config.toml
norm = "rmsnorm"
norm_eps = 1e-05
positions = "rope"
rope_fraction = 1.0
init_std_qkv = 0.0729
init_std_o = 0.0
init_std_down = 0.0
lr = 0.0063
beta1 = 0.95
beta2 = 0.95
weight_decay = 0.071
grad_clip = 0.5
final_lr_fraction = 0.1
train_tokens = 113800000
Each number is 128 + 32 x the weight over its row's rms, rounded and kept within 0 to 255. Layers, rows and columns count from 0. The size above them is the row's rms in percent of the matrix's.

# layer 3 MLP down (transposed), 192x64, rms 0.179, rows 29-63, columns 0-63
size [113  98  90  90 105 103  85  96  99 121  98 104 106  99 110  89 101 110  91 105  88 101 102  91  91 105 105  95  87 107 103 101  86 112 100]
[[169 146 110 144 136 141 167 211 154  36 171 161  98 124 189 166 186  82 162 146 159 117 116 113  78 116 144  78 151 118 118 100  95 154  86 151 132 118 107 147 111 124 136 110 143  80 115  95 132 124 116 139 166 168 143 103 162 159  92 129 132  93  99 173]
 [147 168 132 121 121 162 104  84 106 107 169 130 131 111 164 131 151 153 130 140 122 135 174 218 133 116 142 130 145  78 173  94  67  77 130  95 118  84 145  89 133 130 152 106  91 150 144 123 150 124  89 140 117  94 148  39 151 161 109 147  99  89  49 144]
 [135 144 158 145 152 112 177 217 113 123  90  98 156 119 182 108 151 102 157 129 119 113 139 139 122 138 125  72  67  55  83 146  85 128  92 113  92  93 165 109 122 113 144  98  56 136 145 177  93  86 132 146 115 124 127 126 155 133 116 119 134 134 179 196]
 [130 172 149 117 184 134 180 161  66 142 150 130 144 157  95 115 137 194 130 106 115  93  81 112  97 152 104 134 149 156 154 141 145 154  73 140 140  47  74 114 156 147 143 154 171 142 101 144 104 116 177 137 181 110 101  93  89 141 197 131 136  85 112 142]
 [119 171 144 148 127 109 155 117 116 163 120 128 157  90 141 119 140 149 126 181 122 125 148 147  79 109 136 186 150 162  74 141 107 158 121 139 123 133 107 144 122 147 138 199 145 120  94 120 106 116 204 115 221  79  81 101 165 111  71 144  55 104 141  89]
 [ 77 116 151 105 125 149 162 122  81  96 140  88 168 108 114 144 116 141 193 129 139 141 101 130 175 128 156 155 127  96  84 181 132  70  81 163  86  90 152 117 120  71 100 131  86 158 153 138 126  82  81 140  69 122 131 201 106 140 130  63 119 101 148 136]
 [119 137 153 150 117 134 140  51  87  89 156 172 142 147 133 149 163 113 126 128 177 122 151 138 156 150  97 188 139 167 110 103 172 180 182 163 169  80 145 148 161 127 136 130 133 118 113  60 121 123 160 196 167 147 141 109 148  86 149 134 127 207 154  96]
 [136  83 125 132 141  89 175  89 129 176 160 179 136 135  62 108 124 159 165  87 106  40 116 117 120 146  95 152 115 164 131 108 152  80 125 113 162  89  74  65 169 162  91 116 145 111 160 117 143 181  97 140 137 111 143 150 127 129 146 148 183 157  83 113]
 [171  98 108 136 187  87 108  74 186 130 159  92 153 141 121  98  90 104 136 154 134 109 174  89 148  76  70  68  98 155 160 115  95 181 163 184 134  95 136 163 150  86  90 151 115 164  92 119 156 139 146 125  88 140 105 127  84 135 121 157 137 106 170 112]
 [148 133 119 124 115 150 116 160  98  81 110  84 142 183 105 109 122 203  92 130 183 206 151 143 102 125 145  76 142 127 130  93 138  82 160 163 112  88  68 136 126 125 144  59 141 133  83 137 128 113 111 109 108 136 197 119 148  85 175 145  90 140  94  97]
 [138 143 129 140 138 132 161 145 157  99 141  65 133 196 115 132 129  82 124 164  83 147 156 122 151 212 153 116 116  92 137 121 126  73 148 177 166 152 134 132 159 160 140 137  85 148 209  78 141 134 146 206 121 155 149  98 136 100 123 134 146  77 175 134]
 [157 137 148 165 134 129 166  70 141 111 179 129  92 174 125 105 162 126 126 167 176  87 163 154  90 104 132 131 158 142 148 147  98 168 103 210 131 109 136 125 189 166 143 130 133  99 146 119 110  54 172 154 123 137 153 170 109  99  83 113 189 175 146  98]
 [105 157 125 161 114 145 136 141 146 127 132 148 151 151  85 148 155 180 146 131 161 148  90 107 183 159 207 129 141 221 139 110 144 128 186 122 132  85 168 127 123 164 109  65  83 150 128  67 147  94 111  45 141 121 156 123 136  89 120 121 104 124 101 115]
 [102 120  79 163 105 118 107  93 138  65 135 152 117 106 164 149 127 156 195 103 150  98 197 150  52 109 153 149 147 137 134 131 215  67 119 144  95  83 136 127 118 167 136 116 123 108 111 126 124 116 155  87  93  66 109  98 126 129 179  90 114 139 163 124]
 [157 138 137 146 102 127  92 116 152 123  97 167 139 133 190 161  71 128 156 115 137 119 161 109 108 166 114 152 141 204 110 186 129 181 168 123  87 141  54 101 131 119 168 149 100  75 138  97  76 141 119 104 161 133 134 155 133 104 139 179 145  57 113 175]
 [171  79  87  65 117 152  99 145 139 166 189 104 144 179 112  87 182 158 110 142 169 149 131 158 149 124 103 119  67 154 147 144  86 126 133  70 139 150  89 103 114 168 135 105 154 120  91 161 111 109 207 119 157 126 113 105 124  67 150 102 117 179 133 131]
 [178  88 143  98 190 144 126 150 132 158 132  90 154  89 110 133 149 100 158  97 123  66 171  95 134 101 128  94  87 127 121 127 171 112  89 141  80 103  83 134 139 175 123 198  73 149 107 156 126 146 132 127 128 160 205  69 163 131 130  99  72 142 130 148]
 [125 123 120 112 142 123 111 116 150 102 160 128 105 117 159  87 163 150 118 135 119 217 123  94 122  62 122 134  80  83 110 104 156 130 179 151 119 173 193 109 158 103 116 123 120  79 195 121 126 171 134 132  77 126 126 121  40 174 108 143 177 142 158 150]
 [ 40 132 115 135 122 109  92  93 159  85 116 119  74 169 168 142  99  95 156 209 119 166 142 127 102 168 142 120 149  75 171  95 145 138 147 141 159 150 200 112 152 112 157 142 122 178 159  67 122 134 119 136 111  82 134 105 127 146 151 120 146  66 122 112]
 [148  87  91 121 146 126  91  83 117  89 137 145 158 128 107 131 123  74 114 114 135 130  82 109  86 158 178 114 143 156 133 122 114  77 115 128 110  69 109 122 120 171 112 109  97 146 148 101 171 101 148  93 171 193 102  57  65 188 109  96 187 144  90 104]
 [150 130 157 165 126  70 119 131 106  95 158 119 154 120 117 118  94  87 117 128 147  95 158 123 133 141 135  97 146 255 105 122 169 177 137 133 158  54 174 169 124 117 108 207 120 138 105 133 145 128 130 143 141  81 122 147 156 154 152 166 146 128 131  80]
 [ 99 115  71 124 111 138 137 140 125 118 187  97 165 105 101 125 127  69 139 176 142 145 105 139 168 113  82  93 181 190 134 130 166 100 112 131 173 147 117 135 139 140  68 136 121  49 119 113 153 176 143 101 147 101 100 145 109  99 155 102 137 122 190  49]
 [152 116 128 153  91  89  62 125 134 150 176 117  94 122  85  90 147 175 171 159  58 114 107 122 126 169  57 138 123 150 104 138 108 159 155 148 125  56 127 179 120 106 118 100 109  80 123 147  70 129 133 109  64 142  66 153 119 125 160 157 126 127  99 146]
 [150 124 164 158  95 145 130 167 113 121 208 174 106 140 107 148 163 167 116 193 170  72 135 182 147 147 119 172 165 127 105 124 181 163 105 135 135 133 125 122 178 106 116 165 123 175  92 146  81 130 125 116 136 107  76 124 142 165 156 138 180 108 116  53]
 [129 121 140 156 147 136 114 113 142 142 128 112 107 217 119  89 174 109  58 144 121 132  94 180 165 131  81 167 114 121 159  69  99 114 168 138 146 174 138 131 139 122 112 156 204 111 154  82 147 141 173  88  99  92  60 112 125 159 145 101  94  92 150 135]
 [167  82 144 179 138  92 114 190 129 183 105 124 112 176 104  61  90 142 107  90  90  87 117 100 116 143 134  52 145  61 122  95 132 139 143 149 155 153  91 160  76 165 167 118 169 163 135 136 112 160 116 110 117  97 120 181 141 107 133 121  98 165 120 150]
 [101 122 182 130 136 152 135 133 184 115 135 102 155 142  79 139 130  92 156 166  66 118 170 113 135  95 120 142 109  81 139 176  93 120 111 196 118  88 123  79  98 177 146 104  61 129 119  99  98 141  70 108 134 152 165  69 104 141 146  68 106 151 131  83]
 [127 122 134 112 118 160 140  96 127 145 117 121 131  85 134 140 154 130 114 186 146 159 118 148 131  87 181 109 145  99 115  84 100 157 158  85 108  90 102 121 138  91 174 170  90 179 157 187 127 149 137 176  72  96 205 132 178 167 146 119  97 177  80  76]
 [126 118 110 111 106 152 139 110 122 136 182 131 116 156  92 104 176  91 127 151 113 221 162 157  85  87 141 156 224 105 135 122 116 155 112 100 129  83 145 130 131 128 134 111 166  58 153 158 144 131 138 165  85 140 119  77 159 174 173 104  99 168 147 153]
 [156 166 149  87 145  75 135 133 144 105 142 122  98 150 113  80  72 110  85  89 156 170 166 128 122 100 116 152 137 110 141 138 135 116 142 140 138 158 150  65  92 148 188 165 117 137 198 108 102  86 117 169 127 131 147 101 150 223 153 108 104 139 180 178]
 [154 144 150 172 165  79 116 136 118  99 111 124 147 146 107 143 156 156 122  94 153 140 118 133 130  84 105 109 185  88 197 200 144 175 165 116 110  97 103 129 142 109 158 216 144 133 123 125 119 107 167 149 192  91 124  72 167  75 141 128 149 121 163  88]
 [ 83 141 187 125  99 130 106 135 189 115 137 166 144 153 175 164 183 218 129 146 135 152 153 162  80 143 133 151 151 145 108 185  78 139 102  89 117 106 118  76 137 118 140 172 184  79  81 115 117 114 162  88 170  97 153 106 108 134 149 146 145 132 127 105]
 [183 114 137 115 135 154 108 138 138 125  76 126 112 126 170 109 131 151 135 149 121 138  88  93 130 125 133 153  85  11 175  73  88  97 170 169 106 140 125 157 107 132 122 109 126 155 169 131 142  99 123 110 184 142 143 166 118 188 139  93  75  86 162 175]
 [112 106 136 130 104 155 121 121 145  73 118 143 116 156 145 116 125 147  88 121 182  99 113  90 101 138  62 114 155 115 133 175 149 123 144 105  74 140  97 178  85 156 187 110 146 168 122 166  99 149 126 133 139 104 171  67 187  77 175 134 133 164  97  46]
 [137  76  85 179 113 103 122 163  88  91 148  73 149 156 130 155 146 127 186  97  62 148 164 140 117  85 138 107 140  82 138 117 130 159 141  75 152 138 210 142 149 128 211 104 143 137 137 105 107 136 114 124 122 149 141 207 116  78 125 138 151 143 116 149]]
# layer 3 MLP gate, 192x64, rms 0.193, rows 30-64, columns 0-63
size [ 96  96  95 105  98  83 102  98 120 104 103  98  99 106  97 108 110  94 103  84 104 105  91  93 104 103  97  90 104 105 106  87 111  96  91]
[[185  84  71  89 188  97 151 155 131 126 132 160 103  90 154 120 146 139  75 134 104 117 119 161 163 129  83 121  81 146 162 170 164 194 139 101 134 148 151 180 148 130 135 138 152 129  63 172  70 152 133  94 126  74  94  83 155 143 112 106 108 142 113 152]
 [162 112  23 133 139 159 155 164 116 103 108 138 105 157  91 101 132  92 115 120 143  89 102 124 115 138  79 116 140 144 137 196 141 168 116 212 165 111 111 135 153 140 111 143 163 108  82 149 116  95 129 125 105 154  85 147 135 135 173 145 187 202 105 108]
 [199 132 135 130 109 110 165 109 183 111 116 173  98 156 128 120 151 107  63 170 124 130  99 145 134 124 135 144 123 133 112 130 128 160 141 150 188 121  95 162 149 153 135 116 252 139 129 163 131 139 172  88 105 143 101 181 145 166 135 172 169 116  75 147]
 [109 112 102 168 128 178 160  70 177 139 168 123  77 165 108 145 141 189 133 140 142 138 181 147  96  75 117  77 166 197  83 162 172 160 194 105 112 117 120 151 101 167 114 118 160  88 125 102 136 170 124 150 123 104 129 157 133 142 151  94 161 143 133 170]
 [174 102 125 133 120 103 124 153 130 109 129 162  92  99  65  97 169  90 100  97 133 142 143  92 201 197  85  91 162 164 100 145 123 140 118 111 113 175  87 160 155 147  66 135 135 114 146 147  83 122 127 120 148  87 116 102 169  90 165 140 110 205 113 164]
 [137 124 141 144 148 120 130 190 109 150 133 117  52 112 139 131 144 129  97  78  86  90 111 152 136 136  70  67 125 168  85  93 155 167 149 105 107 171 138 144  89 114  82 166 153 133 113  86  85 150 151  56 122  63 160 156 150 135 125 117 140 165 167  81]
 [138 141  93 112  57 119 112 130  67 149 140 137 112  95 130 119 128  97  94 129 198 102 126 105 154 117  96 144 131 150 181 129 217 151 123 122 107  77 100 159  94 152 122 190 126 133 124 112  98  85 167  87 122 137  96 139 114 165 202 166 121 139  72 153]
 [140 114 135 149 149 105 124  46 137 150 172  98 131 182 111  58  95 120 150 127 157  94 156 116 148 151 159  79 145 167 135 130 122  95 137 135 110  73  82 142 139 118  68 159 116 121 113 130 128 140 125 109  90 124 124 218 146 112 146 209  97 161 129  71]
 [173  32 120 124 117 153 204  54 134 153 101 114 175 151 102 119 131 169 123 139 145  99 211 139 146 142  79  76 177 189 131 147 109 116 142 130 155 131 143 124 123 149  60 130 155 148 126 147  68 135 146 132 152 127 133 139 154 112 109 145 146 139 129 129]
 [134 147 123 100 111 130 223 153 134  73 151 135 131 138  84  65 113 124 154 127 174 139 117 129 170  89  58  94 169 163  79  99 139 117 164 117 139  98 139 138  66  72 130 169 108  77 136 158 125 142  87 134 170 113 113 163 177 139 127 134  93 108 131  92]
 [199  94 127 128 120 166 130 155 119 126 132 152 130 126 122  64 141 180 157 174 173  28 105 141 158 160 123 148 137 162 104 161 138 185 151 123 128  91 134 160 103  76 151 142 145 133 141 154  64 138 102  99 171 110 127 139 144  98  90  79  84 164 109 122]
 [212 103  53 137 145 215 156 100 108  84 144 129 124 144  83 145 130 149 143 137 127 155 175 126 149 141 134 127 101 148  76 140 143 186 148  92 130 101 156 136 186 116 127 171 115 141  77 104 133 129 103 127  70  79 120 105 129  90 102  99 137 108  74 118]
 [156 136 130 109 104 139 119 141 186 124 183  86 161 179 100  98 126 124 149 119 129 161  94 126  90  85  93 131 136 165 121 147 173 149 110  97 166 106 113 105 168  99 147 118 187  79 136 178  90  72 172 144 129 160 142 172 105 116  82 185 126 181  96  73]
 [196 123 142 146  97 136 173 134 146 103 152 173 158 112 158  79 200 115 135 188 149 130 136 109 134 179 138 119 111 146 141 150 161 137 157 142 131 137 104 118 111 165  92 117 114  94 190 158  84 158 181 118 137  51  89  95 181 130 114 110 187  96  99 131]
 [131 122 120  93 103  67  91 138 111 130 199 142 166 139 109 112 146 145 127 138 132 178 118 138 170 156 132 118 136 119 155 134 161 166 117 110  88  93 162 118 125 137 114 155 175  72 155 234 116 127 174 116 140 103 128 167 127  59 151 129 114 207  86 128]
 [183  64  96  83 132 111 109 134  79 113 112  99 146  97 108 126 121 120  95  90 172  84 144 167 187  73  78 163 170 137  78 165 144 143 133 105 157 121 105 121 106 118 137 199 143  83 150  96 124 178  90 130 128 139 107 162  76 147  94 115 106 107 145  88]
 [132 127  82  87 100 135  97 112  71 131 184 166 115 122 125 123 130 139 134 135 128 171 167 117 125  81 152 178 179 157 123  73 160 221 152 105 160  87 116 145 104 116 109 174 139  52  99  82  57 143 134 105 121 128 102 120 120 177 144 127 124 125 125  97]
 [130 134 127 112  78 163 141 119  87 131 164 131 148 129  82 138 114 100  99 136 159 155 114 107 111 139 119 140 143 141 121 148 109 177 145 155 123  46 164 111 129 145 123 112 220 135 190 153 112 144 255 115 148 138 124 130 153 136 134 170 157 116  92 130]
 [143 148 154 124  85 115 188  76 120  80 143 178 106 139  76 100 133 154 120 140 138 119 123 115 182 195 138 110 161 161 135 159  93  99 143 111 107  90 105  90 142 165 102 116 113 107 109 111  84  90 215  94 113 118 121 110 135  93 109 141 102 180 112  51]
 [172 101  82 117  80 154 155 110 145  95 170 145  69 102 125 115 129 160 128 125 149 104 136 119 176 102  84 118 183  99 148 161 141 127  94 116 198 122 105 138 162  72  88  68 136 118  72 188 145 119 154 115 161 174  72 178 154 157 120 117 141 152 137 111]
 [201  61 131 104 112 145 181 125 113 122  90  83 104 147 135  93 127 191  97  94 137 108 122 166 158 193 112 145 125 153  42 184 127 151 133 127 156 104 124 156  85 113 122 134 157 124  78 130  70 106 136 141 103 140 121 117 165 116 156 131 171 173 137  89]
 [ 88 103 111  77 160  73  82 143 127 127 111  92 128 136  69  94 213 133 136 131 157 145 132 159  86 140  66 179 151 169  96 120 105 114 105 124 148 129  92 148 123 103  64 122 146  93  86 109 102 175 149 133 107  87 123 106 140 143 150 110 135 164  49 136]
 [173  65  64 131 152  84 142  85 122 148 170 137 136 110 110 115 158 117  70 127 142  99 212 142 113  88 135 121 123 202 186 136 174 162  87 122 173 126  60 181 145 159 132 145 126 141  97 127 121 152 154  84 143 125 145 168 112 130 123 122 100 127 106 115]
 [142 155 179  47  93 116 100 156 158 114 150  90 154  52 138 118 173 120 147 115 108 154 147 142 112 197 150 118 131 143  86 174 154 101 123  89 121  92 156 130 124 144 109  87 135 191 115 204 118 134 110 156 142 114 154 119 134  88  72 139 136 185 120 101]
 [181 147  94 126 107 161 134 103 157 139 166 136  52 139 136  95 155 208  88 126 165 110 130 127 177 104 132  79 115 174 143 183 153 135 162  72 184 122 144 125 129 147 146  88 112 152  67 139 149 125 146  95 130 115 112 160  80 112 131 108 112 203 112 109]
 [176 175 125  84  96 171  97 104 129 160  98 142 141 139 136  78 125 234 157 149 188  94 129 142 157 101  88 147 165 152 153  96 178 144 141 117 123  93 128 139 141  80  60 111 149 108 124 118 112 142 179  78  91 144 145 130 136 117 119 179 146 157 122 102]
 [209 126 111 142 135 137 109 108 123 131 131 100 153  82 151 108 155 122 122 109 157 114 118  99 188 144 105 134 129 133 116 150 136 176  79 133 139  86  13 191 116 133 103 124  94 130 136 156 123 112 163  95 141  71 113  91  91 188  94  80  82 142 122 133]
 [151  76 154 105 115 181 108  41 146 129 100 112 110 122 151  99 213 162 126 124 127 120 142 161 116 102 112 150 146 148 164 118 109 155 116 130 131  83  93 144 132 124 105 143 112 107 132 186  63 186 102  70 109 156 131 109 166 133 134 163 117 157 127  43]
 [169  85 138 146 126 140 132 115 164 136 158 140  40 166 133 170 155 133 140 152 162  78 166 142 176 154  99 115 145 111 132  83 131 181 132  96 119  92  76 142  81 135  80 168 142 102 179  99  81  91 143 119 156 103 153 170 120 148 146 133  92  96 119  57]
 [170  79 106 125 127 131 151 116 188 130 105 180 144 123  75  76 167 139  88 157 131 102 148 187 131 130 137 153 126 153 124 162 163 166 158 119 152 124  94 172 134 124 128  86 181  85 129 155 113 160 195 102  67 139 128  97 126  67 157 106 176 166  85 140]
 [142  80 110 124 123 137 132 113 140 132 190 176 132 155 161 126 122 153 121 147 157 158  88 178 138  91  39 102 129 141  57  84 167 133 159 145  69 107 141 141  66 132  84 154 117 114  95 145  80 172  94 133 191 133 112 141 104 179 161 142 124 121 120 110]
 [123 128  91 141  77 154 171 139 130  98 223 160 113  94 110 150 103  84  93 143 166 129 124 115 147 155  67 103 206 136  94 101 142 153 132 119 121 125 135 153  99  94  98 126 107 105  85 112  62 172 108 116 141 103 125 163 169 124 146  87 140 198 116  95]
 [124 131  86 107 108 124 141 125 133 131 155 103  88 146 115 102 175 100 131 117  93 100 113 155 205  67 110 103 154 133 130 163 130 138  86 172 165  97 104 125 194  83  79 147 150 108 135  94 128 121 147 126 139 139  43 199 106  85  55 148 137 150 137 153]
 [135 140 113 145 180  80 120 115 151  87 146  51 160 120 113 104 116 183 100 119 127 130 209 181 197  82  79 116 145 130 137 131 124 119 126 100 136 116  77 149 106  90 108 119 152 133 177 102 145 150 148 134  93  90 117 159  97  71 134 121 168 150 141  64]
 [120 111  19 149 123 149 175 111 136  59 167 180 136 109  92 125 118 135  75  65 114  78 132 170 119  99 135 128  60 161  98 153 148 108  90 105 181 118 170 109 130  86 122 106 142 121 136 133 140 100 131  75 114 154 128 115 117  99 122 122 182 141 132 114]]
# layer 3 MLP up, 192x64, rms 0.191, rows 30-64, columns 0-63
size [ 97 101  97 106 100  72 100  94 123 113 107 104 102 106  87 100 110  92  99  85 108 100  85  86 105 109  84  96 101 104 100  86 105 101  85]
[[148  81 109  55  96 159 127 172  75 105 125  89 142 104 154 140  94 119 121 190 117 142 151 196 150 137 136 164 144  96 108 167 123 127 103 183 127 117 113 104 188 132 140 129 178 147  98  89  64  93 103 115 152 139 162  80 168 120 116 106  76 161  98 144]
 [116 113  61 151 111 175 145 173 112  87 135 152 157 156 131 130 132  72 152 109 161  98 119 145  98 146  88 145 124 122 146 220 121  81 103 163 154 137  90 102 174 102 136 124 135 142  74 133 123  84 188 150 111 146  80 156 103 142 176 158 188 171 110 111]
 [103 132 130 163 146  93 103 207 117 139 140  84 180  82 130 116 145 144 176  96 128 142 122  59 171  95 105 118 112 133 152 125 126  93 102 130 117 117 163 121 103  98 131 152  51 159 143  97 103 121  94 122 119  99 230  98  99 163 138 114 123 136 169  76]
 [155 135 145 121  64 111 107 197  95 111 117 110 166  90 132 100 128  80 126 125 125 117  90 117 152 150 155 181  77  99 172 107 167 142  87 165 176 137 105  87 155 104 156 162 108 150 173 138  91  83 143  86 162 186 126 133 101 104 129 167 136 146 153  54]
 [111  84 147  96 137 170 109 211 118  99 119 121  59 102  70 100 137 141 147 104 136 133 183  92 195 154 142 119 141 122 158 155 118 138 148  85  81 152 128  96 132 132 172 133 166 122 104  68  92 119  88 132 187 121 106  88 119 112 139 203 125 106 133 113]
 [148 134  96 128 129 147 130  95 150 102 137 167 193 137 144 120 124 115 147 207 171 149 170 122 140  65 129 174 106 124 181 164  92  84 109 166 129  71  94 142 162 117 120  92 121 123 138 211 176 140  79 158 111 157  90 131  95  96 147 120 116 131  91 173]
 [ 59 140 170 152 171 120 170 148 146 111 104 188  65 145  91  97 157 161 149 169 152 102 172 132  57 111 126  98 107 129 121  98 117 112 151 126 116 127  90 125 153  96 199 101 102 101 144 165 190 132 119 114 111 178 113 162 132 119 145 137 142  75 186 130]
 [ 79 140 154 134 116 110 128  61 101 220 161 160 166 172 132  76  91 135  71  89 106 127 117 166 144 140 128 176 157 122  85 160 104 131 139 134 156 100 107 112 147 143 107 116  90 101 153 107 126 124 111 161  84 185 144 150 124  62 144 130 152  81 162 170]
 [166 133  92  34 133  88 113 148 106 102 153 130 134 147 115 156  84 167  97 106  80  96 135 190 116 112 113 154 143 109 109 166  84 135 111  96 125  71 163 159 151 105 171 142 154 126 111 132 169  43 165  99  99 131 143  99 141 115  98  62 112 159 127 120]
 [112 202 140  94 138  87 151 197 139  93 165 138 172 138  37  79  96  79 149 145 143 132  89 129 144 135  58 131 155 142  89  90 151 137 173  96 129  95 148 115  82 113 145 133  84 105 151 140 120 143  97 159 122 103 127 163 151 119 136 149  93 100 178 116]
 [ 96 155 107 171 155  75 154 137 140  92 104 105 144  90  80 132 107 142 112  83 107 155 147 167 136 151 138  94 129  87 113 121 166  51  44 122 152 146 147 107 119 101 124 160 158 208 124 108 176  85 132 134 140 170  92 116 149 143 161 138 180 134 160  84]
 [ 48 172 178  97 103 110 105 165 144 182 117 151 118  66 171  94 120 121  95 133  83 105 127 165 101 103 103 144 164 137 144 174 150 135 121 128 134 129 135 128  90 192 152 105 179 124 135 130 105 201 158 123 164 141 101 159 168 203 141 131 132 131 122 168]
 [ 89 185 111 121 112 158 155  66 152 100 135 138 128 107 145 138 149 135 164 156 115 129 103 124  77 106 147  59 173 117  95  76 149 114 151 191 154 113 195  92 104 117 133 146 136  55 120 140 120 140 181  98 133 141 155 176  83 116  76 122 162 161  80 137]
 [100 101 149 108 103  90 128  77 100 148 161 146 166 122 158 147 131 150 201 109 134  97  83 108 101  95 152  84  75 122 105 177 132 146 105 132  99 136  91 173 119 103 144 149 128  94  74 219 123 107  82 104 163  90 129 130 158 199 105  92 141 121 137 158]
 [113 163 141 142 117 198 180 147 187 140  84  97  99 129 122 140 154 111  83 143 147  45 103 123  93 117 109 141 116 135  76 116 127  99 166 122 176 145 108 152 146  78 149 112 119 186 115  44 124 112 101 121 114 154 102 104 145 154  98 161 155  62 156 116]
 [ 96 173 148 177 110 173 112 151  82 118 123 119 125 155 126 132 116  83  51 123 129 170 186 125 123  71 121 146 150  96 102 125 184  68 145 101  67  71 124 159 119 176 152 122 155 146 146 159 175 151 146 177 101 151 186 144 123 107 146  86 133 139 147 131]
 [176  67 149 125 176 104  76 222  67 135 178 155  84 108  95 121 108 179 119 144 121 148 100 100 140 129 117 143 181 111 107 144 102 191 169 118 145 132 148 151  99 122 137 130 159 103 142 182 107 136 106 101  62 116 152 134 137 182 118 105 142 143 132 112]
 [139 112 111 129  87 132 179 128  80 189 178  91 125 109 129 170 118 115  73 119 168 172  94 123  89 125 117 125 117  87 117 118 142 175 110 146 150  76 139 108 144 130 108 157 178 112 172 134 139 140 225 142 160 116 155 198 107 171 159 161 105  97  96 146]
 [162 143  77 160 140 163  99  91 139 110 126 124 108 108 108 123 112 139  39 112  74 142  91 158 188  91 143 183 106 152 122 110 163 120 121 113 140 101 149  88 119 203 110 127 117 169  66  51 165 133 139 159 160 125  99 140  97  85 142 114 100 113 158 126]
 [ 90 172 172  65 178 151  83 124 123 170 107  93 104 141 118 119 134 192 122 144  89 199 130 101  95 125 114 151 122 135 109 115 152 149 131 166  67 111 179  91  95 170 161 109 106 189 123 101 105  78 111  64  94 112 138  78 105 119 115 138 146 118 127 126]
 [100 174 119 177 179 129  60 170 140 129 139 164 172 148 124 186  92  89 135 148 135 137 133 129 133  97 140 138 173 136 150 130 117 113 153 114 139 125 134  75 155 151  93 103 149 126 191 143 216 164  97 132 149 142 118 145 184  80 154 193  91 126 169 144]
 [163 132 163 161 157 172 140 175 133 130 129 200 139 145 147  99  97 125 162 120 170  79 125 122 148 101 119 133 139 175 125 142 154 128 137 105 159 154 189  83 111  95 120 105 131 119 148 184 227  95 139 109 120 148 134 171  58 114 180 128 112  92 142  82]
 [148 138 140 101 106 120  87 139 175  63 114 161 123 179  98 105 119  99 150 116 117 125  43  92 158 170  92 185 149 104  87 100  79 130 156 145 139 141 117 130 120 132  80  85 138 100 165 148 141  58  84 174 105 168 140 109  90  77 163 141 126 141 161 113]
 [145 126 108 130  84 176 115 131 140 148 102 144 189 148 127 133  42 111 150 105 113 145 202 126  58 165 181  94 138 162  83 104 186 121 112  85 108 129  94 150 175 138 125 141 121 137 141 138  87 133 173 122 147 133 163 130 165 147 125 144 165 176  69  96]
 [109 176 123 127  85  63 184 128 120 192 144 144 151 113 116 129 148 144 141 202 139 136 123 146 121 151  93  85 111 139 136  70 133 107 132 111 137  88 100 145 108  98 136 145 112 129  86  89  91 119  93 120  72  66 155 156  59  68 140 158 165 119 175 155]
 [172 182 134  64 138 109 107 119 155 154 110 110 145  68 154  98  99 164 125  71 158  93  96 130 150  89  87 113 167 118 166 102 135 163 132  72 134  95 103 113 143 137 112  88 183 139 125 113 132 155 134  75  40 138 156 110 124 154 103 178 151 173 103 110]
 [116 172 112  63  96 125 131 112 149  82 167 121 177 148  92 165  99  86 144  65  63 133 130 135 143 118  66 178 120  92 161  95 129 157 112 128 166 124 165  71 134 158 127 133 203 101 132  56 128 155 141 120  90  98 160 122 160 152 119 146 132 110 135 144]
 [131 150 107  91 135  85 116 204 116  95 138 108 129  83 121 149 109 116 118 151 145 171 144 120 147 109 158 141  92 135 110 137  92  72 118 141 182 161  94 135 136 156 195 203 131 120  65  79 177 121 155 151 150  74  89 199 119 135  95 122 132 132  93 149]
 [158 112 124 100 111 161 101 209  92 112 153  93 134 106  97 164  87 128 144 157 152 124 139 109 133 148 191 150 165 136 123 100  77 136 125 218 168 143 138 115  76 123 116  97  99  75 119 150 147  80 109  85 123 167 172 102  99 126 151  78 128 184 158 125]
 [111 152 157 145 134  89 106 169  61 120 134 126 135  85 131 110 100 155 164  82 148 117 149  72 118 127 115 103 125 125  89 139 109  80 127 183 148  78 129 121 201  87 113 190 121 136 156  85 155 145  94 172 196 124 102 165 147 177 119 132 120  91 188 115]
 [173 157 125 139 128 115  79 136  69 114  75  82 151 115 112  77 163 138 119 158 182 146 139 122  56 165  96 157  94 103 169 143 156 100 117 129 132 140 145 131 128 135 119  51 158 124 163 132 208  62 159 160 104 112 129 140  90 137 123 154 161 173 100 131]
 [ 88  99 123 167  61  96 208 168 185 105 220 167 158  90 136 156  98  79 116  95 118  95 132 125 161 158  84  92 157 134  99 114 132 111 112 119 109 131 120 147 116 130  81 134 126 105 171  97  87 124 122 142 160 104 121 169 175 118  96 104 168 140 117 124]
 [113 178 107 118 117 150 151 205 108 186 160 140 129   0 125  87  79 118 177  85 140 146 121 156 118 121 114 109 111 172 106 130 168  93 144 118 154  78 123 135 155 125 101 181 129 108 100 120 125 132 144 119 160 143 123 143 108 172 123 124  85 126 120 122]
 [101 167 103 112  88 121  85 122 128 147 136 141  96 104  85 120 183 136 126 201 162  40 141 128 107  95  75 121 152 139  86  88 106 166 129  97 102 129 127 167 147 133 154 135  78 121 131 133 151 123 174 205 139 120  71 175  68 163 142 131 100 121 139 142]
 [156 103 109 165 135 182 206 127 156 115 149 215 145 137 119 145 116 119 203  63 141 138 127 120 136 100 153 115 126 127  74 161 132 131  46 111  94 145 171 123 119 138 129 170 133 165 126 162 146 104  95  91 140 132 164 132 103 187 105 124 160 128  86 113]]